From a checkpoint of a small transformer trained on Wikipedia.
Size: 16 layers, width 1024, MLP 4096 tanh GELU, vocabulary 33813, 271M parameters.
Architecture: no biases in attention or MLP, untied embeddings, normalized queries and keys, attention and MLP in parallel.
Training: a variant of Muon for these matrices, 695M tokens, 10608 steps.
Each number is 128 + 24 x the weight over the matrix's rms, rounded and kept within 0 to 255. Layers, rows and columns count from 0. Numbers have three digits each.

# o: layer 13 attention output (transposed), 1024x1024, rms 0.0499, rows 731-831, columns 128-159
# v: layer 13 attention value, 1024x1024, rms 0.0589, rows 732-831, columns 128-159
# q: layer 13 attention query, 1024x1024, rms 0.046, rows 768-847, columns 128-159
# k: layer 13 attention key, 1024x1024, rms 0.0465, rows 768-846, columns 128-159
o731:140151093154133110124066124104121155157113082135152106148026144132160124092090088101138088119125
v732:127146175130154201119162091134111104120126121153122139099153155083168123117154091162149140108152
o732:125139091082158099090139129162143110140159136122085168110096118128112095068138154155103085086146
v733:153110134103124111105119132130135117082103113126105104125123141111076140121110104140071131133146
o733:122156129156079121134100137105127136136127133182123101145161102190159120152110118126121125145119
v734:102121131104139167140087154137153097126128100119106158135133139108121128151210107154117124144113
o734:138111144119140099128128152141140114124128177121132124124113107118123100106109095152079166116098
v735:149087141094100131128106132177143149150102138095158128121138125135191105171138075143090128126134
o735:109152097143119143130142149084108108165112112155074101123111133100100137097182121105150146103134
v736:092144086110144056134100108156143168123102136151147162127126140132138125085134120114100109132129
o736:113133154130096160084104146124106120111127171133150096158134124105104161099124089105127132079125
v737:165160119124114105118166149129143153191154111157106132113126118150133162065133160100109140113115
o737:154101120106149151093086130120127108097123120093157139148137099118115136117115140146132105150110
v738:156115157095143154095153140122137131165113129134107128174111093104156108167111134136065125151082
o738:126155174136126126103134144096138131128155163104140087127170096170150135091141157138130134168121
v739:127107128149158170174155130126175103148093084115089138130164102150129154135122140163144112148121
o739:082105124116121143146163113165097110086149137148130169145091135138110145097103122139136152150138
v740:130201099130113135135148137090125115135055122095073132135142147083132164154129180126080140096166
o740:127133113158085136121105084130127136105148156125162150128138121139087094109112092147102130148085
v741:128122124111118159159079109143135161131169157145120155075132105104157128116098138101097120089084
o741:120123145148135142136126127096104118127076125082118117147087132161151157134188145128129153097122
v742:094088126105075143140123102160143185113100100096134137109117155167098152101115143114113070155067
o742:198083160144163104153104116150134126144127087143119123134081135147118146099118135153094141170112
v743:149083063088134117147125106098121153127124094054111155154135098142114151151091083147098091138145
o743:091147131151145145145095121115144110102140159166163094124100125140135137097153101141164091120110
v744:140163123143096136121105097133142132164153049115179103123113098086134128112147132140151138091118
o744:119097141100123119156103149138099112113111106132108160180099141167127156104129122102139150112149
v745:149146116148156125162139116081067132169101117183133113119151132171118100118063126111144100087148
o745:088135094143115129116103114145125150098116122180117131114110123150102149211155099170148153143145
v746:189144139095121137133111148119166154181123159105098069140096087157100091128134149111074102128141
o746:125031112148126123133158155148084142105120140124086104117132132081129160131115138114155140125109
v747:102133126151137124119148163133141148093113119099128132121150093097124110118108145129108132136140
o747:116160140140110137118163085150124119194154112111120124129094148118138124099142151151155202116110
v748:147165111124067103137175156129137133184159115182139134178108172119138157079108133157101118139126
o748:146115165117102114140137150109090127079124154148090174114120106165134121110151137104117114105128
v749:096142111140141119122114137107108105092133136134133098094118148075117143104167133096151111102103
o749:125127095124116127080129121170145142122152115092134101135127121132139104138118114109156151102138
v750:063118086107105132177096130123098133099072115181116128149152127172130168099121124092153121109102
o750:069178122137100122099117145144122115122136161129153115101117135087126092149149129146142188145133
v751:125115136089104121118118181097133173160070140127097127135156125129145129103149170071141149108145
o751:122138110110153165153127106123138121126157131149135161138101128122126117095155124143161158111118
v752:111087175146166184121126086124143124121164095129108132165086127132128118140139065114086125100112
o752:115132079119118101142174142138127104137115131108140108126136137126139101109123102123117153086071
v753:104134123124152139122172110120110114097124196137090145111103161121120120082167120156127111149114
o753:155086115117125095182132176079130111159157153143148123126110133142111068182155114111088073157144
v754:072093129134131131145148105107167125129098136146171161120131131134156139166159149096112161109096
o754:111098115147104104115129163084093074130146124095136122107105135121134115088106105128135130152143
v755:071107133135104143129186140130146132111137118160141089145157110130093094120121148099058105171147
o755:146126163134115104075104150103159127142102159140085173110125119118169110107131134134128142152138
v756:111129148136087132125180112117129113141100148107127132145146139114097120096088135168118158185145
o756:117112137118136113148141175137118124085097104096146153115112119126096152119134132144109124138090
v757:156137082113152132074146085103126150115135146089144162122107157132156081075140075085134146134162
o757:097094112129093122130145122080141112111141154169179109154102163100125153164143118144142135072137
v758:141175137173162077121146190146066095136087115120134126119139133108169102138122156128138159142195
o758:065094109134114119130151141147187140130126121122143169142137075114138139129118113121132124119127
v759:119106081134158086148118130134155141090107138082143122144126105128122112119083121138132106120180
o759:131177151148088158137155096107146151122101134173121109133144127121080182135157129132125105126124
v760:123144142104112116145091107147082116175101151109122132086141168124128131167130105156124131151144
o760:169155140165148107152153145148130142144122130102158125135125129150107165135147086150141153146060
v761:135104138165125138117114116132121165136153072110142113155165146104112134077098111147106123153143
o761:112160105095110135127115108122097065131117140182131081153114111159087136143112135095125126126130
v762:132118125080134102152121160155098155147116127145107198098152126206159132132142130126144135132172
o762:153101125129141114123136118103138114093156142162160111167130137122087065133162134100154111167135
v763:155131125187183105146168114169066081113109161145130125106125121124084123120105118127142144096182
o763:116183146119081175107118154096118118129116114120133103182164138159085131147160123133111148118177
v764:082169119090168142132125137127143151136141130115125109144130126151142128147123180122142116107111
o764:181127164117116162142168125101137102100151140117118154102112115128123117121149121080151185143099
v765:173127116139119119116095086107074141137074108121104137079119106144139095130104140155142150127117
o765:097116138107136105149087143195117150098183132118134084163083126093117132149113108137168120110141
v766:117138121122114121158105140099106152140109112142137151136116096181115181101106093102128116166098
o766:167132115144132123137146124137090120122161150149157076180151135145104115109163096129121125133133
v767:159111134143180117120159113159173104112095162126143132152165125166131154116130156140115119066132
o767:137149115123080136147139121136125166097168129167176123115117167121052101145090155086130139153114
q768:113157134146129114167154106120152125160170116122183136107146127154163116116159107113142120103152
k768:118111121099115147118078100069109120127125117100129141127106107164117121113105121088101097143078
q769:127133129184136088091130126190126096104103116132113089119141142131113144146131100126151114132137
k769:083172139099114128102092147118151144095135114117134159129131148137150107153108163112126167129112
q770:103134083138134111112153163100163162110111109135156116108117128129112117136163159122173093147127
k770:151126118093152136111142150104111126153079126112077117126178126105107137124119133126120150141095
q771:058156069115145137081144082109126142134144115116142114138178145137103114122112139118128181110144
k771:134141142113107129143120118100078134115098136119117139140131123071081136116127132135137104128094
q772:144135133157117137145148110126158147133104114123090132100148124135112138130142120133122131119169
k772:113153132138148130133117129138143148147130147127144133083114125132109100179110150106170144101120
q773:108144185122131166095130162138107107203148134110152141155131121100153171096136099145112122129144
k773:122134104117143130139116108143104104129101146108143118114144159140122107139124125153136118165147
q774:141147148123194113149132119137163140101125102102074102122150149109107135105146145111124147131134
k774:094084149128152136101158135155151143112145160135154141130080135125137141159121134163128133089128
q775:137174117135139128112118138158106141109103145156154112101147066124077122071114130121116105195113
k775:130084113120118113129090106114117117123138119117119111135133145102166157183151129122118112089086
q776:166147116127126121137140162134119137112109127120159098109116123147128121128121120137120112145148
k776:131129118104136127178105156116101077145117132143134099111086126149124149133120149142138152121087
q777:140107091109136159118100130131133135095137162137113147122122148141146111147136111106125151140139
k777:163146123130152134151141142150122138137183133166117144162133123111113169149101094076147128123129
q778:100163138125126149137115136142132161176136139079133155087124177150123098140105138128137149135108
k778:122147154128106098113134122146123086137111088136119091136136121139118122121105099144142148167102
q779:164124137137147164120148136165121145165127112099132089130080146157089135138102130146101122128132
k779:092083153138161152118073128105116112108123122112149101152125112121145111128124143161129124117116
q780:097135103141132119146105131091175082133135117109128140128113125140116157133129108092117155114096
k780:119143180122125103083126146114116132126145133089097142117147135100123104141131141115109147146122
q781:103131112122132152151123142187114118144139142155117130127143159081127143109118110128107148141120
k781:156138102127125142120118129118129090124146133136115135136134091099118160103096140120112105102156
q782:115167155121103101168151125132136137175100129180146130106079139113136175153116113166104110110120
k782:155096202130088154093115178155183120122121129127130145118137106129126149130109133149114111120113
q783:167131127109141109122106163138110126124192170162132155143124110107101096143131131115082137118131
k783:108100129156121151133163094150119117130119153102102154135163104144137135118129106119095111159121
q784:128119102120094140123156141120185104099111109145129133121125108122142157173105109137154132114149
k784:119136119108154127173101118130143118109135130169129123116113169115172131125119126136129080129118
q785:099204112151127117134133120102111117145104140169091159114132116131111113119097133101123115154112
k785:131142095133127140102124157108153106105167116111119120154103134156138129140110078097079135172152
q786:126100143127115148130128156148098180099155137129152167133109138120142130135108092146153154126111
k786:181137124153118154091139157147096106092117128129169093129151156083123091115141089126129153126107
q787:173142149126112139151151164135154062141170136089167106137096133145118168134110119137133107128173
k787:142124176126101156132124141117102120090149164111184116160099111130157154104151115100137127111081
q788:160137110058152134106099122150124122104109140147140184151130100157108109128147151178137131160159
k788:137182085158131146138110119109121150136160114165096179123160126141150119141087208132126159109117
q789:164123129111170145125119149119140107093144113123160137130112091148131134089153094157153088112158
k789:107104128100173129136098130156155093118090135103163117134092117141098178087146133123146095165112
q790:141116115142154146171139155138101084169109147137156133137144110165149136120109144121109103134114
k790:132152126099169123149117097114124119155153129116096131130168128129125127130157109154129167126109
q791:093124162121139149138166129145091151115113114125152148142121108144111145091134120118133136152120
k791:118122091104090152114119123166131149141117105085140167156153132130127144119147132111153123136116
q792:114116118138145107133103147107127119104107118116095103129130146151160179140173128143157119121146
k792:190133092135143123174110107113147124125167082142078125119141153114121114153158149096164136099141
q793:128102113153133129091101113153122153131125131099161119132133088148135084151121120088099154154128
k793:083123128160125121095135155094112128142121124142162123126136122117142093099152120142152131146150
q794:137144101132152107139112114112101134166121107092124143128123109105149161139164119140106129074143
k794:127121141124116088135178144123101138126099128134044167139156127127180161129170155171107101111102
q795:147111126144115115100107136145114121159161172122088102164118136162099129111135160147139146121094
k795:142135142134091142160142139142143106153083148149113110129075132129150140125158108108100112139139
q796:130146123144142142162151169140118147144153158130116148122062148174145157082095140119172143117136
k796:198145171127162164126116117113127108131102141138116119121109152154132112092087106130132111108148
q797:128139133185162161155156135146097103111121135109188092109149088066152077163083109134126092128173
k797:106124136120141107101111126120151087127148138120141122142084138084124121138136108148145143165085
q798:106131128141115120147096120144116140095126121108128107103154158144124154120161143146149077132102
k798:137119100093133089150105124130145137153127106119152124085145121131085116130115115117116121132119
q799:119128124166136142100173118141129140101178176158130145105098132136088111123155133062138127105186
k799:139099159107181145116140117139127132174105098103142099134125131156130097128185108082148109143162
q800:118061167117118142098091157123173138099127139159176135122144107126125135142179114117132107156116
k800:134095069080100039107170115111138139147105156141177119147140122082103151098157105119115126145154
q801:114140134085144136137093147120159093144121161100115128117120152150150142165118121118146144111157
k801:148155172111143156138076137089112135108099130131128123102189159082121132149136119117129154140170
q802:134158126133070109159155181172105123131124147110128101143136123183151121149164167159109113171111
k802:091114157109142138122159107115130116125138140132175126126093126132132142117140145136106098117103
q803:117171139121077094116141123116136140161133154127136129132104152169122160119074152154141110098154
k803:127125120093160149132121138126146103111105133124131079116121123149174109152081155143157139157116
q804:167132141157138132142129155105130113144113132142113167164124118152135116128137104159150102166150
k804:150158137117130096147085123129167132108121132143121094109157120129101126105143139099130111130137
q805:122107138154154162089097120133145163055110140127148125134115120138121150098160092126172076154123
k805:088144153131135167119147129122166104108088104083117131145147115162122137113134137126122137133103
q806:094158121145104142133107115145138113111134166144156145118120093122128108126150142157117131105144
k806:104094124090145150104101114144120120100082133084135113143165131171146113167112121115129103134111
q807:117092153115104129162159133102108098143113134157078112133180118141130141174122115116135143112147
k807:141139100153106137159177136110101127115144173182070109073167104187097109119123111049142104091131
q808:089138110072123081098122164142144119122123121099130109142137144099135142111105170099148094159146
k808:161122191122124112127081130181132131147127118101121091116120113139164125147090116111156118108167
q809:112132132152124127112141082071098122143100132140144117096143132101101107119111107129106163122155
k809:163139145162122157147101103135132088091124149130120105114119101114122101121160133138108137129141
q810:108121121074117108165126131111145101125116131142161143097170097103107111128159109119109122118115
k810:115151143106143175127159126161124160114128134127150129170150103118108132153137127086133133108106
q811:173077120098146097165130180101122117089153116121129102112121139150103109107093154159172154115152
k811:121123153123119135159139111134127134160163159135133102113162177173110127129128124119116137136159
q812:153122146119134087115110129141141127145130154142097102133115135137136147100121163113126095154134
k812:129094106113153109137136095109109120124130123123112135160135171107130149115122108150104114120147
q813:098116120145157156137112102102117097162113110083171073125137160121103174163135100112139107132123
k813:114133163164076110155129121127113097110137176104106108131124143130135160122106135148120127137182
q814:141107135135088131126131090123095140119123158122131113077124071120145128068163157132164126119146
k814:129115120112105091113117090142122169147134143095111132123145107133130143118122137127076121122146
q815:067144138157142115106123136125160127169129134116102107126189119084143139135099175105122105087134
k815:098104161139159141086094170193145098123106155120082170112111116138104119143112152143112152142126
q816:133098123137135115117136138137103154102134157102133108122092141134137166136132165104167090155142
k816:125116162144094152121106135121105153150106163119098142097147175136139161130139145160130142119124
q817:162132108128137109137155155136099102138152129159143163149135131131128096098128129152138136132104
k817:134122120105144187130108137074153155123057116093168096129186114121142121147123095081149115086148
q818:162184154099150080152118114146183115150148125142131123144103134104123129112142126117122155122128
k818:142128123137118143122129115121139119120117144095132119110099157153106118135137125154137095157124
q819:143148120093121117085148148109153118116142110138108115168133123130108104126098105147155113106132
k819:118136113152145110163134150113129098116134140138108128136133078148181133122109091136143163106132
q820:151143165064111128138125149120120129085172156162159120129111084102147118108140128157120163127127
k820:171148137071143100115141141109120094090128161115142153092120097110132128099127087096133110186072
q821:150068122094135129144173115099100112119163134114133119118120139141119157120142126128126124133163
k821:100133130104143122173104150128098147143088106164149076091110152120144179122108115164133147035102
q822:117089100095081166129158157143112126135080115138123091106115121094121136106164157107117151120088
k822:092131069113115144174130139108115121099133112156140190120115110131092166136104113146136097125129
q823:103145143162124080143095110125104122080135166160157143103140106107094144148113112104117139104110
k823:115122118130094143109138151132169124119154136126144135113115122159116138099166131162156134137144
q824:107117119083155136126079163122157089139148082133098133133086170138105166130149154131145128089087
k824:104128121132085111181125185144161118211156116142086147134094113156175144109130149175082118076137
q825:109122119088086114133167132147107109138080137142124166130103094128104145133155156153129115111159
k825:099122111138127170160129132139093152135115136132160110154100112130099137114102127178122166109136
q826:140101125166136123145153139127102110118117150123105116130124095133136153110110172129088156150116
k826:110108110137099149117116151166146156124158135140121128131102129118153129128151146137111168130140
q827:105106087146116155129110117113110149148145110132108129099143132118127113108090165131108093093114
k827:132163144147134135120140125134109176129132127144111117109108150102161141105097110149141129116189
q828:150126128147148113119097131109113098155149115146132137140118071131142125119092126143136115166139
k828:155130122124123172194153155100130110120151152128108162155113122149144130133127123079139116119144
q829:109105102130131084112133118159141134079149124133100146172104100110125123108157105146101124159090
k829:134091150119149103139152142122157141160146158178150124139143084113104101134134151150116145144138
q830:136105109164142132128115115147147148168090102130131152128125121121136117114075154146127140113157
k830:112119098127140181108158122138167165124088162119151104135145112151146144128093121127144112144130
q831:085092060130107102133129117098106128156103115109134142102112128106102117149164135117133132122119
k831:119122057142121129105092152152124132119152124115148141106142154138140141148135104078111132102107
v768:136123129128135146160110101141135146160107101119129104128151138136150119140107078115108115135120
o768:143130112132117107144156132113127139094146136125132131129117150146099150098131162116166135128144
v769:139139135170128124126142089144150135150129124157108125154118115082110103117133146127108146111105
o769:106142110134134124106101150109136125148108142142110138092118121134148115131104158113146122108145
v770:111169142136113125162111144154104114151141145142145147178158115103121129094113121142126140090134
o770:136138109128104136130128148140181137080145144127116151161117118152132114131105121120116135156110
v771:117117125102114111153148102105144098159134120124043154108115112143180098075078121184131133116105
o771:131119148136143164130111163138116122105154137120140139155133114123116149133156127143098123123112
v772:106141097140126126147154179110119123100158123111131131147135118146134114119118120105149131124148
o772:149130144134142170108097118155132103122112124159136153128108126119133139143139149128152124167107
v773:122106139113136116158119139138096154124146112138123156121110113141097142149148105120137106073117
o773:140145139140110159115109137111090174141139138107161113138140134151088137134106137113109117121122
v774:115110135150154109078105168128123129129111131148119177113123151145126139133113140150158134101126
o774:123165159149121130151128119098105123126146124159146130131153140098126148108119095109131130133137
v775:082137137085127163121131129139093136118151132137128176146141139137121145090162100139106104126118
o775:152123126098161129148110103108144116139151132170119084121091134141137137161106095146152142143112
v776:091096114128142169157138143169120122124145105107134149115148135114172188128098126122147147151139
o776:128161118112138123116118147132106113078128138090147138164121106113116071160154097147142103104112
v777:149122113097124116101150159133152110147126073121146149106144151126109100135154110120103107113150
o777:116155124140131121125125144145112126129130118080162110099091147140131113123140106127125119163075
v778:090115115151145102112098130107140137137131086126136127150170097111127169090094146141150125095163
o778:134170137137096141140145140150144127147128123163120111120118147112152094154156123154092142096102
v779:146148083152082165186165129155119136091153107155117103186111104189136138133118136125127170114144
o779:120102130106135145101113118123110105177151113109083145133136132114080169121110122140128084133114
v780:141134115136120119133138145152122089146159135116098085126079150125077079132139130141100141102121
o780:135126088143140151166107101122171146114119161159121096106134109151102163137123150084147107147144
v781:123133088102172108158152105102128088089159122112100131162139133099079127118176151162147089149157
o781:146118121151097131129147128124163150180166144093167125135128112105157139141107106143110110104143
v782:156098136101132081148113135142158110110134100091141148096128101119132116126130146127127136143108
o782:157137122101182106120114101114115107125157146159109104116120151124148145148144114127148136143112
v783:134182135152131134136140119099139123136175150118119154141165140078127131116150106129091148157113
o783:142128118119147140139152110160142098123109130107123157132114114157157126149106129138124123108121
v784:154171088116139131129113166108138120153186135114075102164150139147117073117145148155109128116103
o784:106111141150129123115130121100108123136111161140165158104124157118107135130142118125138107110156
v785:126154153116161108151162113159127142118163152118112085134113145139115088117121148125150115115165
o785:091136144118146139143098114121089088148120136115119114143129140152129162122116107105115140130099
v786:145182082131110146126117132132138126133127136125084107133115131115127172182117153131141189123146
o786:122127160105114111146147118139130111127152137084128123144191176163128155109147147117129101106102
v787:128100175144139170154090149149148137152077101132114116134127128121142083148125121125095131124158
o787:112151077137119086114125148150094113112126141121123136156073126122106129104098158150140149102143
v788:158160128157125172120125094134115138133097117132132125116175149162088107154125117122104155131152
o788:081144109159129108157140141111143107154115137146127140095106112133125136114129130093127126104123
v789:138129127113119131124100142103122097090129114156113141098122124150112154102120137117159129125166
o789:119098116125133144130105138119126128152090144099156153089156125120130093145133113163113141149130
v790:087126144132142118161112156144136121146129142140141131139138161136136124158111112107114130130133
o790:148111125109123125146120130111121129083143136110148148118170114134143111096150144129112158094132
v791:124094121117132136102150142117157102124129142156126123151123124101121127138119109115079130146130
o791:155147135110096122144140139124149138120153126072109143135144111125135145125141120167146104131080
v792:122129123147149163093130109115137141104153155175112109151116105144101123130154127140126151132176
o792:140133117140131118169133157142162148146121131105149146112152132117107146148132143124141101090102
v793:150141141141136131159112161158152156093142145130135127110120104169164136131120114117131144109098
o793:137123123167127128133098150117139107124133107167141110143154156084188133115123140134143144156148
v794:148130117147105127096100119126104117121152115135159147173139112118141188111107118105128111140146
o794:117116110081161128113140119133133143156128116136110101138135107141121119141112092156118169075128
v795:139114128112061149076117157108156145120100076162127160190125106137147155098128133153127161129106
o795:164125125133099117131134163123109132137145136170150133102146079084140153124139130116087095112145
v796:151122126113099170163125103153113109114096105123105134127107147116184102154136130120146096112119
o796:139111126128116132119106121154128118140159131092149085125144119127134126116102128113123145139154
v797:087108139138127100127124130103169117119122126085110106117126139123133113140112111112150091173111
o797:164150138120149097132135111129138151101155139149168130131113162106132139114126123149079143166152
v798:134162115159142149063138116171145125109116137135142116157108121133126159155102120133118131130086
o798:149168132121122133183098148126133135129165118153132123138100145123118134116139115131118118138134
v799:131128167116073118133148140094155118138144134103134127106168124094126094125132128103113098105130
o799:131120142143138125140134114169094156149122126132154104134113136101152163109112109178146130127107
v800:088106109139102095148102109102142107132144104136121144139139116161159122085143117126134112156116
o800:159141117104143124123115175098111155155153155125114084131144121087085102152114159193128141118140
v801:144144139133157093119112167106136154123129147170155182092106115105137134141137137124127159162147
o801:113109141116145165133124143163135114133131111106146115173160166107149072133101105135149121096104
v802:144101149102154127092130116149119082133118100111158097132164128152165085120164129131114149151164
o802:084151098114105096088136159104141177133134119166104154112119098089142121145099136121133126109100
v803:115115148166123139139110128136130129151167122131129134143145146100079118129154113148107142120125
o803:170130123115138085126113133111112111101111156141139148135101162168145137106118160074163095127140
v804:112110155138133123118140120127129106119109106126106122147114129140131162098123144083143129143150
o804:139101141141151128121139132156135142118147154161092122142143140116120144119117143122129108124124
v805:120167159143127124113109135113118120100155153088127132142116179153135137121109130101147104134103
o805:136106150144125148129130129150172167164103110136100135145128137141113131174150098166103085146110
v806:178145163134093139107114137123113130112128147120099121116090108116110087149122141108152135106118
o806:145115126142167130139105119140119135103148122146126105125116168140144160144162116113129113123141
v807:166139132149171152153142125176133144129140132128116137090119116115113123131157121115128114108088
o807:144132126123127116129106139088120117144129103143151145121132144138139125112095157105124107107104
v808:189144143138130135139083097143146139099153151155100105094129115111134130149111163123159171105111
o808:132112114157101116150124149095111089142062136099150132107096127130120134104146140105096116140110
v809:137121112132160132083114145148121100137096118164134109102139147137142138132089123076122136117102
o809:146124152131112128124125138109118139137120112117134158106117109128133115096135095085125089122152
v810:097093144132127164099160122100124116120178136162136159161119116117085202113108154135098126101138
o810:133133117102160124155093140130144145135089138134124150138139120130150139138123097187138129166127
v811:125111082123111137108180128138152170148160144095134100151140132151130112050145139110129128096151
o811:152158137146119108144068125123119109108117105134112114131117091120119145170130114129124092139091
v812:140098133100075130155154139109162128097125116137118107130130150153136111147123093101124139144124
o812:156153124147159120117121126138124143127112101152113111134130113128129111127151133103141132131134
v813:120112142133132134116109111109159118139113131125150144147122108122134128117145132125161126140149
o813:152158110109141154122123120127098160153135127115114119148137108135128143107109162148129116112104
v814:122134094128122123131095127100122116140120106102164117143166125149160110149107141121090109141148
o814:153114143118126100085161125136131128108126138111130152112146121121089104114114124133127132112117
v815:146107106097125161104133148110126108160124153144089126130143077111166130133125132125106109113137
o815:087116132138137138122138092143149136155124104127112119125107136139158107123123103138139129132125
v816:166138114125135145108088122141146129137137143112128139104118169127168094126150150151156134148097
o816:122119110166158156129151141123136121121104129143105126118135076108119136154127165101148103107127
v817:098116122147127147102134146112141117146152114086105148146130171127125139152132125086132117099158
o817:134132151127101144159128106097152163113126142129114118141102105107128110114098067132142102167122
v818:137103108105131110102121136153152120141121141107099150133083090185130132100136137138144149128098
o818:137132167153134136101118139095138097145127108128136129145156102085152107154131098140118116088102
v819:134157133131095124099112113122117099161145103081121112151115137105148125117108138153134144104133
o819:141110155127148140123132149138118135120121122139155113105129120163130134158118152087126134139167
v820:127156120103099095074123149140133109143164116131158113069112151141144115131159128137129160156096
o820:095123101181140149142147126105136119146133109112128134174099134128180145117140174118130125141137
v821:138156134132160133143158193136140143093123133144157128132124137128123167124116118177145148131126
o821:145121156138091130106070125141121144156093123124151140134090097120153084150131145150131135114152
v822:110120115176098187148121131099142082121178130134135139162147108142147148168135124126140134111114
o822:129100111120144111101140144178139160132102115137147162092142118120136131150101146114117129150140
v823:129174117109132132101118126127142136103109144108115163102143135122147119130179123120120110130139
o823:108132112136107122112109130110125124139127101112119106093105122136119132088124133140136097118118
v824:129176094126149141140129101136140128140149188110089113147167139163138105123147138114096151149123
o824:150095140101136138136116094124140132153117141106152128127124149161113145099136121127156137135155
v825:133145094126162112129140142094119116154131144098114122118125120103189120079096163138135117140122
o825:121120141140112104132119122131111130113107108137152137100149087139107133125159131131125137131130
v826:080110126114152101114161093123132114144129063114126115143131136166143132116134113136125135128170
o826:165148108137127157127101147121135143137133151127184132134114190110148135117103124131111122110087
v827:171130155132145152077087135137105155143121125094113121138121128118117131168102152141129142098107
o827:133155134156128130110126126126151129131123137121140121130139122070116120110128107086158139120166
v828:127115124088069094123153138144132128139147083126147115116140099115140125135111129111146093147170
o828:121139124139142124150119148118145106125107113129145165151146140116152104122143095156134148106116
v829:130132110117138160133163116117159201153133131110146096112142143104118113105118108139120121130102
o829:124143129135094085111145143133088127132109099148145134132145155182159131146131155113180138140128
v830:095113106131120077144119101113108088137097138125145123089136147116146135138105155114113109138116
o830:129136149130100153119145119135138112135115155145128114126103091138128123105151114128109144137111
v831:130128091085093133133174129145085126111146126115121130163118120153113143129149167127158107154114
o831:141143150101097126103115107151175112145145094112142139165112122094130135165104106146100157134086
q832:102147165114142125136113087137145105112162144103112116106114095134122108113142119160153162151146
k832:111164107157148133124118108134105088162117081144143110141103139111125100146154106084123115134115
q833:164129107114132107123116118095138128096139143089153145151096147144166162130104126141092117115097
k833:107135149096112126130146103114113123139122139159140101095119155143091144128141122161155084124119
q834:129093120098136118130125149144076160105093137141149104119079110131130138140084136126123138124104
k834:131122133106101123098127105121130113082168155110113143157123097117122147094117122143105100122117
q835:154155118117149130140140089150155150136164123145130115124167096128109110114079129145141109141117
k835:113156098136125110091119126146076159067141140143122110134157137097080112139153127098136143149170
q836:160149176125067145090107136140091130138113167088111136148136129164112126107100122164068159103136
k836:127119147112103117132130167140098102131130113136133122127132092096135119137121152168084136094128
q837:122162115103126129083129124126104156150120139136151151143155136134147122128111132151117140162110
k837:149141148113080113084099083095128109112150120112145154120135150094114132111125109169107143098122
q838:091107115147085139118135108133142104114113137129080144144136135132094136113123141145103110129138
k838:150105112155160124152112168109114163143110098101137091101148204119148144133126138121147108137112
q839:111117102117130113112089139141100147152153125104152137145117143089105114147172157117093127071127
k839:148135154152099143148142130117120116138104167125145126113166146118077118094081107130151141138123
q840:092153127153126070176104109132125131127144107120095135160124126139131136154131131126096136133131
k840:100129100128131116120151105118152097105145145112109123112141150126118121099158136112110124116129
q841:094148162145104089120128167143152120158110126092173114148111093139125149143112123097095144131140
k841:109116131091146130168112119149142101114135124067136101129129174115100162152132120166114146114122
q842:098145150168112162081118174137102121137132123139176090138139126135174102123133129100120138106181
k842:105133123150112116148169097145131151098136154088131114100131143128109101085119054137132145116114
q843:137111113137129130092146137108134103120136126164136155137129115144135131146125100139116103136096
k843:164146079145159134118132153135150134119178147135096097156117146108124126127134137125122107140121
q844:121131183120147135149089134124101113110121122147103091137095115129104107090148139119093156140180
k844:122144157121100156119124155152116118081105134139156137147127109165135084132141121163158163171122
q845:121172103158114154155128114144130129128141163162135154136125143137134164123168083106141130103135
k845:128145150127112115088137111104128192147128099152123078158115131134125129100121119132152164149114
q846:134145133107160145147145156136126162106117100112151106145093116100164116129105113164135138160159
k846:147148102121128161123111119114146114174131137113070103121149135112111134084123130107128121105102
q847:083156138119061129149146157117158104123145139116133096145114095130142203111111116144120123167148